python train.py --num_hidden_layers=9 --qk_norm=false --bias="none" --init_std_o=0.00614 --beta1=0.95 --lr_head=0.00515 --decay_fraction=1.0 --doc_mask=false
Each number is 50 + 10 x the weight over its row's rms, rounded and kept within 0 to 99. Layers, rows and columns count from 0. The size before them is the row's rms in percent of the matrix's.

# layer 2 MLP up, 1024x256, rms 0.0715, rows 659-713, columns 64-127
099:47 79 41 47 34 54 41 57 40 50 24 42 33 62 57 55 52 54 59 53 36 48 49 48 56 43 59 47 42 40 48 56 35 47 42 45 55 42 58 42 47 44 54 30 52 55 49 58 57 52 48 46 53 37 48 37 50 42 65 61 61 48 58 82
099:38 51 39 49 49 64 38 51 59 42 52 62 57 47 48 41 46 44 50 51 48 44 59 49 45 47 36 57 47 61 62 57 54 70 42 59 39 48 53 28 46 49 27 61 27 59 57 37 46 44 47 53 49 36 61 44 39 47 55 45 47 35 40 62
102:57 53 29 32 44 47 52 59 54 60 46 64 45 57 29 29 55 41 44 46 57 53 53 47 63 47 55 49 36 41 49 43 46 52 47 64 36 45 60 60 71 31 41 55 65 48 48 51 51 66 46 52 68 46 52 47 61 47 45 57 44 51 43 42
117:55 60 51 33 51 55 42 50 58 36 43 51 74 15 48 56 57 40 44 49 58 49 52 47 44 59 52 66 56 51 39 49 38 73 58 49 46 50 52 55 66 52 53 57 49 56 56 47 60 43 27 49 63 60 48 44 50 41 33 60 48 53 45 43
097:52 49 57 56 67 56 32 46 31 65 54 78 56 55 55 26 65 55 36 62 55 63 47 52 46 53 48 47 37 45 25 66 46 47 66 59 52 60 41 51 62 35 51 53 45 38 44 39 37 51 54 50 38 44 37 38 52 41 50 50 60 43 65 47
094:38 42 48 56 82 62 52 45 57 54 54 66 50 46 51 44 54 60 39 58 30 50 59 67 50 47 46 31 49 52 55 51 42 71 52 43 41 49 49 56 55 45 55 49 60 39 51 48 35 68 51 55 40 42 46 37 33 45 44 45 67 62 67 48
096:53 57 56 59 42 42 40 57 56 48 38 47 41 37 61 57 41 41 47 51 50 41 50 61 59 55 43 53 53 51 33 28 49 42 57 54 54 52 60 36 41 60 62 65 46 48 44 48 51 49 52 44 65 51 42 46 47 39 43 53 65 60 62 36
092:54 59 60 42 54 49 41 62 41 59 46 46 46 40 33 40 54 67 50 52 35 50 58 45 48 50 63 37 56 41 47 57 44 56 45 39 45 54 61 46 43 59 47 53 51 51 49 57 75 38 44 45 46 41 57 56 49 66 46 63 61 62 39 48
102:56 59 61 58 43 25 50 55 47 60 40 50 39 44 56 42 37 69 60 46 45 54 42 55 35 57 62 44 44 49 53 51 50 46 53 60 50 58 42 57 55 38 49 48 50 44 36 45 50 43 57 48 35 42 44 59 63 53 48 45 57 51 69 57
103:63 45 67 44 52 62 56 44 47 42 48 53 44 43 34 47 63 37 47 28 31 45 69 31 34 48 26 41 31 47 33 46 48 52 54 44 55 68 44 58 45 61 56 41 47 37 49 65 51 48 57 53 58 31 39 62 45 53 61 48 36 38 51 69
094:39 72 55 45 74 51 63 51 50 29 54 62 58 60 47 57 64 62 49 56 50 47 57 30 34 45 56 47 58 64 48 64 44 41 57 53 53 53 57 43 42 25 52 33 47 33 41 30 44 46 41 46 42 62 56 44 48 60 35 43 53 43 57 60
102:37 65 62 47 54 31 58 39 49 49 47 57 43 64 52 28 67 37 42 45 39 48 32 46 38 45 50 55 46 67 55 52 41 84 40 42 55 57 58 49 62 60 38 47 42 48 53 57 56 51 47 51 62 50 43 37 52 55 57 46 33 42 54 41
091:56 48 60 61 42 49 60 56 49 52 44 55 41 48 38 50 52 30 40 58 58 23 54 45 64 48 44 47 54 53 59 51 57 65 49 34 43 39 52 52 58 34 62 61 58 52 44 44 37 60 55 53 24 40 46 45 57 46 46 54 60 69 57 39
102:40 55 43 53 49 57 62 68 57 54 54 37 59 56 34 46 50 50 39 61 50 64 56 43 48 63 61 50 57 40 47 56 44 38 38 49 40 44 43 51 55 57 41 48 47 45 47 60 63 63 52 59 55 46 41 58 64 50 36 59 51 55 47 48
098:53 61 45 36 54 59 58 54 64 54 36 49 44 34 33 42 26 41 56 47 52 53 38 56 41 61 39 54 53 45 46 60 62 66 55 48 63 56 37 42 38 51 64 43 47 37 66 53 52 44 76 27 46 51 37 50 50 52 46 57 60 63 61 46
103:51 54 43 48 35 48 61 43 45 58 36 80 49 43 50 49 40 45 45 52 53 60 60 43 44 58 41 35 43 37 56 35 34 63 53 81 42 60 59 53 56 54 48 42 54 52 55 37 37 48 44 43 40 37 39 83 58 23 69 70 59 59 54 65
099:39 70 37 62 56 60 71 63 45 44 53 43 61 48 59 59 65 56 42 43 42 66 36 36 47 62 46 42 66 63 46 62 53 50 54 69 68 46 49 41 50 59 49 50 55 44 46 47 48 50 57 45 44 63 47 40 40 58 59 46 26 63 43 32
101:54 39 17 79 57 32 47 46 49 31 41 64 48 66 54 76 56 60 46 55 33 47 54 38 51 55 46 59 59 57 40 36 51 63 50 37 51 41 42 59 55 46 56 43 48 51 49 40 48 47 53 59 60 33 53 65 45 53 64 56 41 57 60 54
105:60 47 51 43 54 64 43 53 49 52 41 53 52 47 48 56 46 55 40 38 40 48 36 51 52 45 52 54 45 37 26 44 39 50 28 59 51 52 41 48 53 59 61 39 65 60 52 53 54 39 35 40 53 43 22 55 55 31 41 47 56 56 50 65
093:47 51 54 54 39 62 60 50 56 35 67 49 36 60 40 56 52 47 57 44 59 55 66 61 51 67 53 65 51 50 60 37 46 47 71 26 42 51 53 54 49 45 40 66 51 48 40 41 36 63 47 54 33 61 50 56 50 48 48 54 48 73 52 39
107:38 48 60 55 55 45 32 61 55 46 55 54 49 50 32 47 41 51 47 39 50 53 39 42 58 34 62 46 54 48 60 49 49 57 60 54 49 46 42 38 38 52 54 38 64 44 51 35 47 65 39 54 46 54 58 40 56 38 53 55 42 48 45 51
106:45 55 45 50 50 61 45 43 44 24 69 38 55 30 67 34 66 55 48 45 63 52 54 59 32 39 53 73 31 52 53 60 38 50 55 37 61 55 49 49 65 39 46 54 64 67 51 42 43 51 44 67 53 47 40 37 53 54 46 40 42 37 56 53
111:42 56 67 48 22 53 64 56 59 46 40 53 56 50 40 46 31 76 58 65 46 55 47 42 57 72 36 45 75 48 60 40 49 56 61 50 43 51 53 41 34 33 41 66 56 49 58 34 37 39 53 60 58 28 42 41 49 64 51 37 58 58 58 45
097:50 56 38 48 51 56 46 40 40 46 47 38 53 36 53 41 53 51 50 42 54 54 62 67 54 46 59 62 59 27 34 49 41 30 61 50 33 60 52 56 63 57 52 51 54 29 24 35 45 44 39 49 51 55 51 36 59 49 49 55 43 66 41 49
087:43 38 39 72 67 45 59 45 43 54 55 33 53 59 47 53 45 57 51 59 76 42 37 37 55 31 58 59 72 54 54 49 69 45 47 51 37 62 58 58 44 37 66 56 74 53 56 31 47 54 51 59 43 58 45 53 44 42 66 55 57 52 50 46
098:50 58 50 49 49 47 50 45 39 42 42 44 43 57 61 48 53 59 55 44 28 27 47 35 53 61 55 42 52 44 61 56 42 55 70 55 38 66 53 48 51 42 52 49 72 64 50 40 38 63 56 32 58 48 48 47 68 20 48 58 48 69 55 38
100:35 47 44 28 57 54 43 44 34 46 52 51 72 42 32 42 54 51 46 39 54 46 50 69 43 41 46 39 53 41 55 42 56 37 50 51 56 41 44 51 33 57 58 49 57 58 44 67 39 32 48 65 48 63 55 60 52 69 49 76 49 38 44 35
091:46 47 42 52 59 55 57 64 50 54 42 29 50 53 39 46 66 60 49 30 45 77 58 53 53 48 57 58 59 50 60 50 54 47 59 56 60 56 54 61 53 35 52 61 48 48 45 61 66 55 55 58 57 54 31 56 36 64 60 43 37 51 78 36
109:35 44 50 57 59 43 34 51 66 65 40 42 44 39 68 49 51 47 77 43 50 63 54 35 46 37 65 40 44 37 56 64 44 52 52 71 69 61 64 54 31 54 42 58 39 45 56 53 82 68 51 44 49 51 55 60 67 54 38 47 49 68 46 58
093:26 49 55 54 36 39 30 48 49 51 30 49 44 45 50 57 47 42 57 37 44 54 71 41 44 44 23 46 61 33 61 56 31 38 48 54 45 48 41 55 58 54 41 44 72 61 58 51 47 41 58 58 66 42 43 65 48 51 32 46 31 50 44 45
099:44 41 49 56 45 59 59 62 51 50 48 51 60 61 55 54 64 72 57 46 51 63 52 61 62 33 60 51 46 53 43 49 59 58 47 58 53 56 61 48 58 44 49 50 61 48 53 35 39 40 39 43 40 76 57 50 43 63 51 55 37 75 42 26
110:44 54 50 42 61 47 63 39 50 57 45 36 62 47 51 61 47 46 44 27 71 38 50 39 35 39 44 41 55 47 34 54 73 53 23 45 53 46 49 38 33 54 55 71 49 59 50 42 45 58 69 41 46 42 52 52 58 46 45 51 68 49 49 50
097:49 60 34 66 41 43 52 43 46 58 53 62 48 48 43 52 49 51 66 64 37 60 40 57 33 38 53 58 53 58 54 54 41 57 48 42 36 51 46 64 59 54 48 50 59 46 42 43 52 58 40 57 45 48 25 50 59 44 78 45 57 38 45 51
106:49 42 71 53 61 49 66 54 50 59 52 38 43 52 35 45 56 44 45 30 49 54 50 66 36 49 55 68 53 40 54 40 39 36 42 48 64 66 50 48 43 49 55 55 46 67 56 37 44 51 53 61 62 77 49 50 73 42 39 41 37 50 40 51
080:47 43 42 56 42 45 50 69 45 51 37 49 44 66 39 55 57 36 65 52 45 49 43 56 53 44 34 38 38 36 71 50 46 63 38 46 35 50 52 53 53 66 56 61 43 47 43 45 53 42 41 38 66 59 47 62 53 63 49 34 62 59 39 43
087:48 52 32 58 54 51 57 50 72 53 61 51 56 65 42 49 53 55 44 58 61 36 47 52 45 24 37 46 42 36 51 57 52 50 38 54 57 57 50 34 36 50 53 35 63 53 54 45 46 54 27 44 63 43 47 41 38 53 41 42 58 55 58 42
101:54 47 35 48 41 31 38 66 63 53 54 67 55 48 60 60 40 42 63 38 47 42 58 41 44 39 39 58 50 50 35 50 65 60 59 44 54 47 54 30 52 64 43 43 43 39 25 69 55 51 36 42 65 51 55 64 48 61 35 56 52 53 39 37
079:48 72 36 50 65 57 40 34 54 53 57 52 45 48 51 53 51 57 41 50 60 46 40 48 53 53 73 48 49 42 57 54 47 47 52 49 38 27 40 46 36 52 40 51 41 40 39 37 57 52 49 46 49 53 54 55 32 56 39 42 36 28 50 42
094:48 47 62 49 70 53 66 53 63 62 39 73 48 48 59 52 50 55 41 42 59 51 59 61 46 36 56 67 56 58 56 50 52 39 34 42 54 46 36 43 52 53 33 41 69 51 58 35 45 37 38 28 49 57 52 53 53 49 42 43 52 48 67 45
103:45 41 54 74 48 41 50 48 39 51 34 51 35 38 58 37 51 57 57 24 47 54 47 43 60 50 46 56 41 52 55 36 59 35 62 41 62 49 46 56 50 62 45 65 26 38 29 46 55 67 51 50 41 49 42 47 45 46 51 60 35 45 61 56
101:50 36 40 54 53 44 48 52 42 67 48 48 59 57 53 51 49 37 39 56 65 42 59 45 52 44 31 33 49 42 46 50 52 52 48 50 50 52 49 23 53 59 39 45 44 52 52 64 40 38 51 42 46 42 47 49 52 55 52 33 60 63 45 66
088:57 62 69 68 42 45 58 49 58 42 41 42 33 45 72 38 50 66 51 43 54 48 44 59 63 62 52 43 48 42 70 60 70 47 54 44 57 40 42 28 60 50 60 51 64 35 60 41 47 63 47 39 59 60 47 54 52 46 33 20 27 55 46 55
091:46 58 25 81 21 63 46 46 59 53 76 38 62 58 60 35 44 52 68 50 37 63 39 59 46 54 56 45 54 45 73 46 51 43 51 55 80 59 54 59 42 56 44 66 43 53 47 58 41 58 36 44 44 35 47 24 54 55 39 51 44 58 45 41
094:38 65 40 54 52 35 45 59 69 51 58 43 73 55 41 44 48 51 52 35 65 52 40 39 49 61 66 45 49 52 40 61 56 59 44 39 60 58 38 47 58 63 45 50 34 57 45 54 57 26 47 54 29 41 27 59 55 68 59 41 61 69 48 56
097:31 73 57 34 40 48 55 43 54 62 57 55 30 51 39 29 54 50 49 47 73 56 55 62 28 53 54 42 53 39 38 58 46 36 65 49 57 35 50 58 60 66 47 34 61 40 39 61 61 49 41 61 67 45 51 34 66 57 47 54 42 40 61 58
101:44 43 56 30 60 47 60 58 44 40 61 65 45 53 49 45 52 66 47 49 28 49 42 53 61 60 41 41 35 45 44 62 59 38 55 39 50 52 36 33 43 38 69 57 40 50 55 54 51 38 72 46 34 36 37 44 48 40 34 49 64 46 31 53
096:47 48 55 44 60 29 51 32 60 34 56 55 40 47 68 44 51 44 30 53 49 50 42 48 39 71 43 51 60 33 59 51 49 71 59 59 38 50 38 64 56 39 47 50 55 60 62 60 43 61 51 45 59 42 53 45 46 58 50 48 62 37 51 35
100:52 42 62 51 58 47 45 61 56 58 51 64 39 63 33 54 41 67 59 40 38 53 65 59 43 38 56 63 48 47 45 53 50 42 51 54 49 60 46 68 44 41 55 55 41 48 36 34 60 52 50 29 45 53 46 35 60 38 58 62 55 41 43 60
099:60 48 42 64 50 51 49 48 52 55 46 58 47 50 56 39 54 65 70 47 37 49 53 57 64 56 44 64 55 62 38 50 59 60 65 49 56 45 46 49 43 28 62 64 63 61 50 66 58 55 53 27 18 55 49 36 40 50 61 47 44 47 45 55
107:50 58 41 68 37 50 33 55 56 70 49 71 46 47 52 38 54 39 33 53 57 61 43 51 57 48 26 55 54 38 47 54 50 67 43 53 40 63 71 36 58 50 38 68 65 48 58 48 66 41 51 42 65 55 53 59 37 54 52 57 50 76 38 45
104:46 57 51 48 58 54 57 61 43 43 61 57 55 56 29 47 55 57 32 43 49 57 45 59 66 46 38 48 51 54 50 59 66 50 45 55 48 39 32 58 59 42 61 36 38 48 43 32 63 44 40 40 50 52 48 61 46 62 59 52 58 37 76 69
096:40 43 54 64 43 46 36 42 46 48 39 53 47 42 53 50 51 64 48 43 49 59 51 54 60 47 44 54 68 49 53 41 38 39 44 53 42 43 48 75 55 33 39 51 46 48 28 57 54 58 62 44 53 43 56 46 48 57 51 47 59 66 56 41
100:53 55 51 49 56 58 60 59 64 45 53 53 33 37 46 31 40 43 49 52 53 57 55 56 54 61 48 52 25 56 54 46 57 44 66 24 57 67 44 36 53 44 49 47 41 44 63 54 53 41 24 23 34 49 47 40 60 62 36 42 55 46 52 43
099:62 57 53 47 45 64 41 54 50 79 41 46 55 44 45 39 80 50 54 46 37 42 27 51 52 50 52 53 61 43 37 59 60 34 44 47 58 52 51 52 72 53 55 54 41 48 50 51 53 55 51 39 71 68 33 45 61 42 45 46 28 72 39 70
076:36 49 59 42 41 51 53 61 43 54 44 53 45 40 52 54 43 42 53 44 54 55 39 40 55 49 37 54 46 48 54 57 35 47 36 38 50 54 68 68 48 42 71 60 50 49 57 47 42 49 54 63 57 42 58 41 55 65 49 55 49 40 44 26
# layer 2 MLP down (transposed), 1024x256, rms 0.0635, rows 659-712, columns 64-127
097:58 46 48 64 65 46 58 52 43 35 38 30 45 45 40 69 60 63 49 45 78 46 35 41 38 50 63 51 56 57 53 52 44 44 54 50 37 44 49 57 49 53 49 54 16 60 42 34 62 35 58 54 37 37 57 59 55 58 48 50 51 38 51 46
100:30 50 50 45 54 31 59 59 52 50 33 39 35 45 41 56 33 42 33 36 50 53 55 26 72 53 47 40 43 47 44 61 41 51 54 69 50 57 40 45 53 53 40 48 44 66 48 48 45 57 56 58 60 44 63 45 41 52 56 31 61 54 44 50
100:45 51 49 52 60 67 47 45 37 42 52 32 43 53 59 63 45 45 46 58 41 58 51 42 51 55 56 48 66 50 45 49 55 69 46 52 50 34 51 53 42 36 35 41 42 46 57 50 63 48 57 46 42 42 38 25 63 56 42 59 65 47 64 56
111:61 35 43 34 42 46 51 62 49 46 48 48 57 25 66 67 59 27 43 64 55 48 54 41 57 47 38 48 62 42 35 50 50 41 55 49 45 64 51 42 60 56 40 59 42 44 50 42 66 46 57 40 39 48 40 40 36 44 61 42 36 48 42 37
099:65 46 43 40 42 74 55 54 49 33 39 63 52 67 56 64 49 57 47 47 30 48 56 58 73 47 41 58 47 31 60 65 51 54 54 48 76 49 56 32 52 49 63 54 40 52 52 41 45 60 36 45 64 40 38 61 37 34 46 48 55 50 51 52
091:46 54 45 33 25 49 62 48 46 32 62 45 69 46 46 71 51 54 62 43 67 39 50 42 48 56 50 57 38 47 51 49 43 50 53 66 45 36 62 62 52 42 45 37 47 28 62 59 39 43 58 45 45 48 68 63 54 61 46 50 48 52 27 49
095:45 49 49 51 54 45 45 47 41 51 57 29 54 69 68 73 28 51 53 52 32 55 50 56 50 52 59 43 47 53 47 57 44 52 45 31 61 50 46 65 63 56 50 49 72 50 48 51 57 43 41 40 54 44 44 48 45 34 55 65 67 62 53 32
095:60 57 57 51 62 47 44 62 56 55 44 43 39 40 47 35 28 48 45 63 33 48 40 55 30 47 55 45 54 40 77 52 53 56 51 34 41 47 31 39 46 51 34 42 50 38 38 48 68 66 53 54 46 43 45 64 43 42 57 46 49 35 53 42
103:56 34 51 64 49 58 43 50 44 45 49 41 54 52 51 42 54 50 36 49 45 58 52 60 62 43 51 60 62 38 55 72 43 55 59 45 48 53 63 54 49 66 67 44 58 61 43 48 64 55 54 48 44 46 48 57 36 49 27 48 33 48 62 42
092:59 39 56 49 66 29 49 70 52 41 58 63 54 46 63 46 67 59 43 42 49 46 50 56 49 46 63 60 56 55 55 37 38 48 49 40 61 48 48 57 64 39 57 33 43 44 41 37 52 39 70 69 51 64 69 53 43 41 55 47 53 48 63 39
093:58 55 40 34 47 34 46 44 34 56 43 67 46 55 56 33 48 54 58 36 45 36 47 50 42 43 44 44 54 46 53 62 55 59 45 52 51 54 45 44 61 52 55 63 48 49 65 29 64 34 65 48 61 40 50 59 35 42 57 66 47 48 41 37
100:49 55 50 40 43 76 49 42 51 42 56 46 56 45 31 63 58 46 23 45 58 61 27 44 38 31 53 49 38 58 52 50 47 46 53 62 47 58 35 37 47 50 51 48 59 73 50 61 32 30 36 40 58 45 43 48 53 44 41 68 55 51 59 44
096:32 62 46 54 45 53 55 43 47 55 39 41 49 54 52 45 53 37 57 41 45 34 55 43 51 28 46 36 60 41 59 54 58 51 57 53 44 48 54 55 51 37 53 59 63 41 49 55 41 49 55 57 41 47 44 57 55 53 43 37 40 47 58 59
108:48 68 45 53 59 36 52 64 46 59 49 46 64 36 52 52 48 49 48 67 53 44 53 34 56 38 46 44 46 44 56 44 49 55 41 50 67 48 41 56 18 45 54 46 51 55 49 57 53 39 56 52 60 46 31 46 54 57 58 46 56 59 48 64
096:51 62 73 54 60 57 43 65 35 34 36 47 43 42 37 42 48 55 62 61 32 51 52 51 56 59 37 50 22 65 55 39 53 84 32 37 51 57 32 39 32 69 36 62 54 44 48 41 43 67 57 54 61 40 66 31 39 53 50 35 60 51 40 52
101:42 51 47 51 59 54 45 57 49 45 61 42 58 51 28 65 62 56 66 36 47 36 60 46 42 52 37 48 62 45 59 52 63 57 51 64 40 57 58 48 35 61 36 45 58 42 44 49 51 39 46 51 54 57 76 57 51 33 50 32 57 53 34 56
101:42 66 46 46 49 56 53 44 48 63 46 65 56 65 71 46 43 54 56 43 58 57 48 59 45 61 46 53 47 48 52 40 36 44 58 41 49 54 54 53 44 37 35 40 54 56 58 41 51 46 53 45 52 42 60 48 43 63 75 58 54 48 57 43
096:46 55 50 58 61 54 41 39 57 40 53 52 41 49 51 46 47 59 51 40 33 36 50 58 53 28 32 38 43 62 52 39 44 60 41 60 48 47 52 37 60 55 60 32 46 58 59 45 16 53 48 41 41 45 65 54 31 34 31 57 58 67 53 34
101:53 70 46 60 69 30 74 80 67 56 49 68 36 53 57 61 42 45 46 59 47 51 52 66 51 30 64 55 45 51 65 36 58 62 38 48 40 31 55 44 44 57 39 60 59 57 60 50 40 27 40 64 60 47 48 54 47 46 41 41 45 47 43 50
091:43 60 51 32 43 40 47 51 46 35 53 40 44 74 26 44 46 54 49 52 42 62 43 46 48 47 56 37 48 38 29 55 52 56 40 55 52 47 63 71 57 65 39 63 41 46 68 56 48 34 42 40 46 43 32 44 44 51 63 57 57 59 45 39
115:37 52 46 57 52 61 29 32 61 56 41 50 54 45 43 52 50 52 58 57 35 56 50 56 35 49 53 66 55 58 44 45 38 64 50 48 47 23 41 46 51 33 64 42 37 53 46 62 30 61 40 58 62 42 55 55 49 48 50 40 47 57 60 71
095:57 38 49 41 53 45 44 32 40 47 34 43 33 43 54 54 63 50 72 58 25 32 42 47 47 59 66 61 31 51 36 31 53 43 46 44 52 51 49 48 60 79 49 63 56 47 50 52 52 40 46 54 37 40 50 53 60 50 56 55 42 58 59 75
107:30 41 58 67 59 57 44 48 51 38 53 69 49 61 37 46 47 45 65 31 50 57 53 62 52 64 61 56 56 50 30 56 54 52 65 46 57 39 56 38 51 64 65 34 50 55 51 58 33 55 51 51 34 44 50 50 43 45 59 55 47 49 55 57
096:35 61 32 52 44 41 46 57 43 58 63 51 58 47 33 55 37 60 52 55 35 43 44 40 51 50 54 48 42 74 41 61 46 54 43 52 63 34 60 59 34 38 64 66 51 47 63 47 47 45 63 53 65 65 50 57 41 42 56 56 57 44 59 57
085:41 62 72 52 49 67 53 40 56 31 44 47 62 38 58 48 55 40 51 58 44 48 61 53 52 50 41 36 44 55 67 50 50 64 46 49 43 60 49 47 54 50 50 62 50 47 45 47 52 60 53 47 41 45 53 57 53 62 49 69 70 42 46 58
102:39 68 47 59 52 45 47 55 36 51 45 51 45 43 42 45 29 64 59 55 40 42 67 39 46 52 41 57 41 49 70 46 44 68 50 45 61 45 49 60 48 47 52 55 38 44 36 38 54 51 60 53 41 38 57 49 60 51 52 60 76 53 43 53
102:49 47 54 48 52 47 53 57 46 55 59 58 69 63 47 53 62 53 61 41 44 48 35 62 35 56 54 35 57 57 56 53 39 41 42 42 64 48 67 76 34 62 43 54 57 68 42 58 57 45 34 46 41 41 65 46 56 54 35 63 45 48 44 34
099:45 66 65 49 64 56 40 53 41 41 51 63 53 72 52 32 37 53 56 50 48 24 53 40 41 51 53 38 49 28 62 66 61 67 32 64 57 54 51 50 44 58 43 55 70 48 59 49 50 43 48 39 34 51 47 52 48 50 47 59 58 35 40 60
096:45 52 52 54 42 60 50 45 45 36 55 40 58 54 48 52 44 63 36 33 42 51 56 53 44 36 40 52 57 42 75 36 28 58 46 48 57 52 53 59 50 56 59 33 62 67 53 52 35 39 45 34 37 45 54 44 49 58 66 44 46 29 41 53
097:50 65 47 63 67 46 60 55 46 40 53 48 59 31 56 61 30 44 51 63 62 47 44 48 40 55 66 61 36 63 59 32 52 48 60 48 58 62 28 57 30 68 30 51 31 45 46 56 50 54 51 49 53 49 61 52 53 56 46 55 36 56 46 40
103:56 51 59 69 46 56 63 53 56 39 62 32 43 71 56 47 60 37 53 40 38 52 26 34 39 45 52 50 63 42 56 52 40 46 45 54 59 57 50 56 49 63 56 57 46 33 43 48 61 53 65 39 55 35 41 58 55 51 52 48 62 59 66 50
108:35 47 41 49 58 56 74 44 54 53 61 54 39 52 59 49 54 44 65 48 60 57 51 47 54 46 56 40 58 35 62 58 50 51 74 38 63 55 54 46 37 38 58 66 54 47 42 43 73 47 56 45 46 39 40 40 54 53 44 43 62 69 38 46
101:69 57 50 26 53 59 47 57 49 60 47 53 39 56 60 24 55 42 56 40 61 49 47 38 49 43 50 45 53 26 42 54 49 61 48 50 44 44 54 57 37 27 54 60 60 52 46 59 43 32 56 56 46 57 49 48 49 46 44 53 65 48 46 51
114:58 32 50 63 49 53 52 47 46 57 61 55 31 27 39 53 51 46 58 38 33 60 65 35 53 03 58 45 55 42 56 35 48 60 64 44 52 49 65 34 44 43 43 55 48 37 52 52 53 50 47 59 54 46 41 64 55 44 38 42 50 41 57 53
103:41 65 50 48 54 66 51 67 68 52 28 64 43 50 67 34 47 43 47 51 55 50 40 40 52 52 46 48 57 41 73 64 49 55 65 41 38 37 39 56 33 38 58 51 57 47 42 43 48 69 46 60 53 39 56 66 63 58 48 45 53 54 51 33
088:43 46 57 66 56 51 45 36 47 40 55 44 60 29 48 51 52 61 45 58 39 58 51 57 28 70 42 67 50 47 39 52 55 63 28 52 59 59 51 60 65 57 64 36 58 44 54 34 53 55 75 52 52 46 40 34 47 49 65 44 51 51 70 47
106:48 47 47 35 46 44 36 56 58 37 32 33 49 47 38 45 60 40 67 54 51 60 54 46 54 39 43 52 51 64 37 42 45 53 74 52 47 48 50 33 59 52 41 50 60 41 37 47 60 56 47 33 42 65 55 62 53 54 54 62 55 39 57 59
081:46 66 50 58 50 34 43 50 33 61 52 32 45 52 39 52 49 46 45 50 35 40 45 68 58 43 58 60 45 68 43 48 54 51 62 58 37 53 50 60 55 35 48 43 45 59 63 46 70 33 40 51 52 44 56 29 55 60 56 46 54 55 56 60
097:64 44 42 35 36 50 68 58 66 49 40 52 53 59 53 34 59 57 39 44 39 49 38 48 58 53 57 51 63 45 55 73 45 59 57 36 66 54 50 61 46 52 52 47 71 58 44 33 52 57 48 43 74 43 64 65 65 64 81 41 55 35 53 37
102:35 54 52 69 44 64 43 46 43 30 69 50 42 38 47 49 53 48 47 50 54 77 48 52 41 53 39 56 68 52 54 40 47 73 45 52 53 53 53 48 59 58 51 50 28 46 64 59 49 56 24 40 51 62 41 55 55 44 59 74 36 49 65 62
098:52 57 58 37 50 48 55 64 34 65 49 52 46 47 54 38 60 54 63 54 51 48 41 49 54 49 53 48 28 57 41 54 45 54 41 49 66 65 54 55 46 35 52 64 56 50 46 32 46 49 50 44 52 44 48 55 46 40 44 47 41 53 66 28
090:47 38 60 69 47 52 52 49 61 52 56 50 70 48 41 56 33 44 59 50 36 58 53 42 59 45 45 46 64 61 43 50 54 50 50 51 43 52 45 37 77 54 42 53 58 39 38 39 43 51 52 53 52 40 39 51 29 55 45 46 51 34 60 60
094:51 68 57 56 24 61 37 35 72 49 54 56 43 73 36 43 36 48 38 52 51 20 50 58 44 44 64 56 46 43 48 28 45 51 34 60 52 43 44 68 39 63 53 57 44 36 57 49 43 48 53 51 47 71 55 53 57 45 56 39 42 51 53 43
096:54 49 36 50 43 51 37 36 61 52 52 53 58 41 45 44 47 58 53 71 29 47 43 51 51 53 35 65 55 63 66 51 50 60 32 36 51 52 50 54 41 52 61 31 50 55 52 62 57 46 49 43 39 43 64 41 47 57 69 49 46 34 64 53
092:57 48 45 54 41 45 33 44 52 24 57 47 65 52 60 49 58 43 52 59 62 34 73 63 56 64 55 59 46 53 58 41 49 52 52 40 38 42 60 44 45 44 44 68 55 48 34 56 47 62 41 44 52 50 45 64 23 40 55 52 46 56 50 66
098:66 51 46 54 58 65 43 65 37 52 55 64 57 39 52 52 56 54 50 28 63 59 55 42 61 52 43 46 53 50 59 56 36 54 44 53 54 42 57 45 64 53 68 60 44 56 58 40 22 64 57 50 51 47 43 48 51 46 36 43 42 42 46 36
101:25 38 33 61 46 62 52 56 39 47 50 46 58 39 63 55 60 57 65 38 46 47 63 48 38 57 58 30 46 49 53 71 32 54 51 45 50 53 68 61 42 57 60 57 42 37 84 42 30 46 53 35 38 49 59 75 56 66 49 42 45 49 47 67
102:41 75 44 31 31 53 40 59 29 55 63 64 53 53 46 52 63 54 47 49 51 52 35 39 51 49 51 50 46 61 45 37 70 46 57 68 56 57 43 67 49 56 58 45 46 58 41 53 56 44 63 45 52 36 54 58 59 48 58 59 54 49 65 40
099:46 71 49 51 64 51 39 47 51 44 41 49 27 56 53 46 48 46 36 47 64 52 57 50 42 37 47 50 58 41 35 46 66 44 56 57 54 58 50 53 50 77 43 49 55 51 28 57 55 45 60 43 53 63 81 53 46 35 45 43 54 44 52 58
109:53 57 45 56 58 44 33 52 53 27 41 61 48 41 51 52 42 33 52 46 51 56 51 53 32 57 40 66 47 46 55 47 44 39 58 52 54 53 63 74 50 66 40 56 37 41 60 49 42 61 47 67 58 75 38 52 47 40 46 59 54 31 36 45
112:44 63 43 24 47 58 57 46 37 38 56 36 56 57 33 53 61 32 39 63 54 59 48 52 54 39 46 52 58 51 49 55 50 44 46 73 50 38 36 63 51 56 57 28 35 51 56 44 57 33 41 45 49 44 40 51 59 60 59 36 41 48 53 60
098:55 42 47 29 34 61 42 43 43 31 44 42 46 42 38 45 44 57 51 65 47 32 37 65 50 50 54 50 52 28 59 54 41 33 58 56 49 40 38 31 56 44 39 48 54 56 32 60 46 63 45 51 50 62 36 62 57 37 52 26 56 58 54 57
095:72 54 53 47 46 37 48 50 38 49 28 50 41 45 60 63 49 50 70 62 47 55 51 49 44 57 70 63 52 48 55 45 40 39 50 38 50 44 54 62 47 56 48 50 45 58 36 48 45 61 42 42 50 45 37 34 65 55 40 36 34 38 47 55
099:58 43 42 48 40 58 51 51 52 48 45 62 36 53 56 55 40 37 48 52 47 32 59 50 41 38 27 26 41 53 60 69 29 43 34 60 48 42 59 39 57 50 45 57 58 30 43 46 53 39 58 62 55 36 64 59 43 53 57 60 50 48 38 56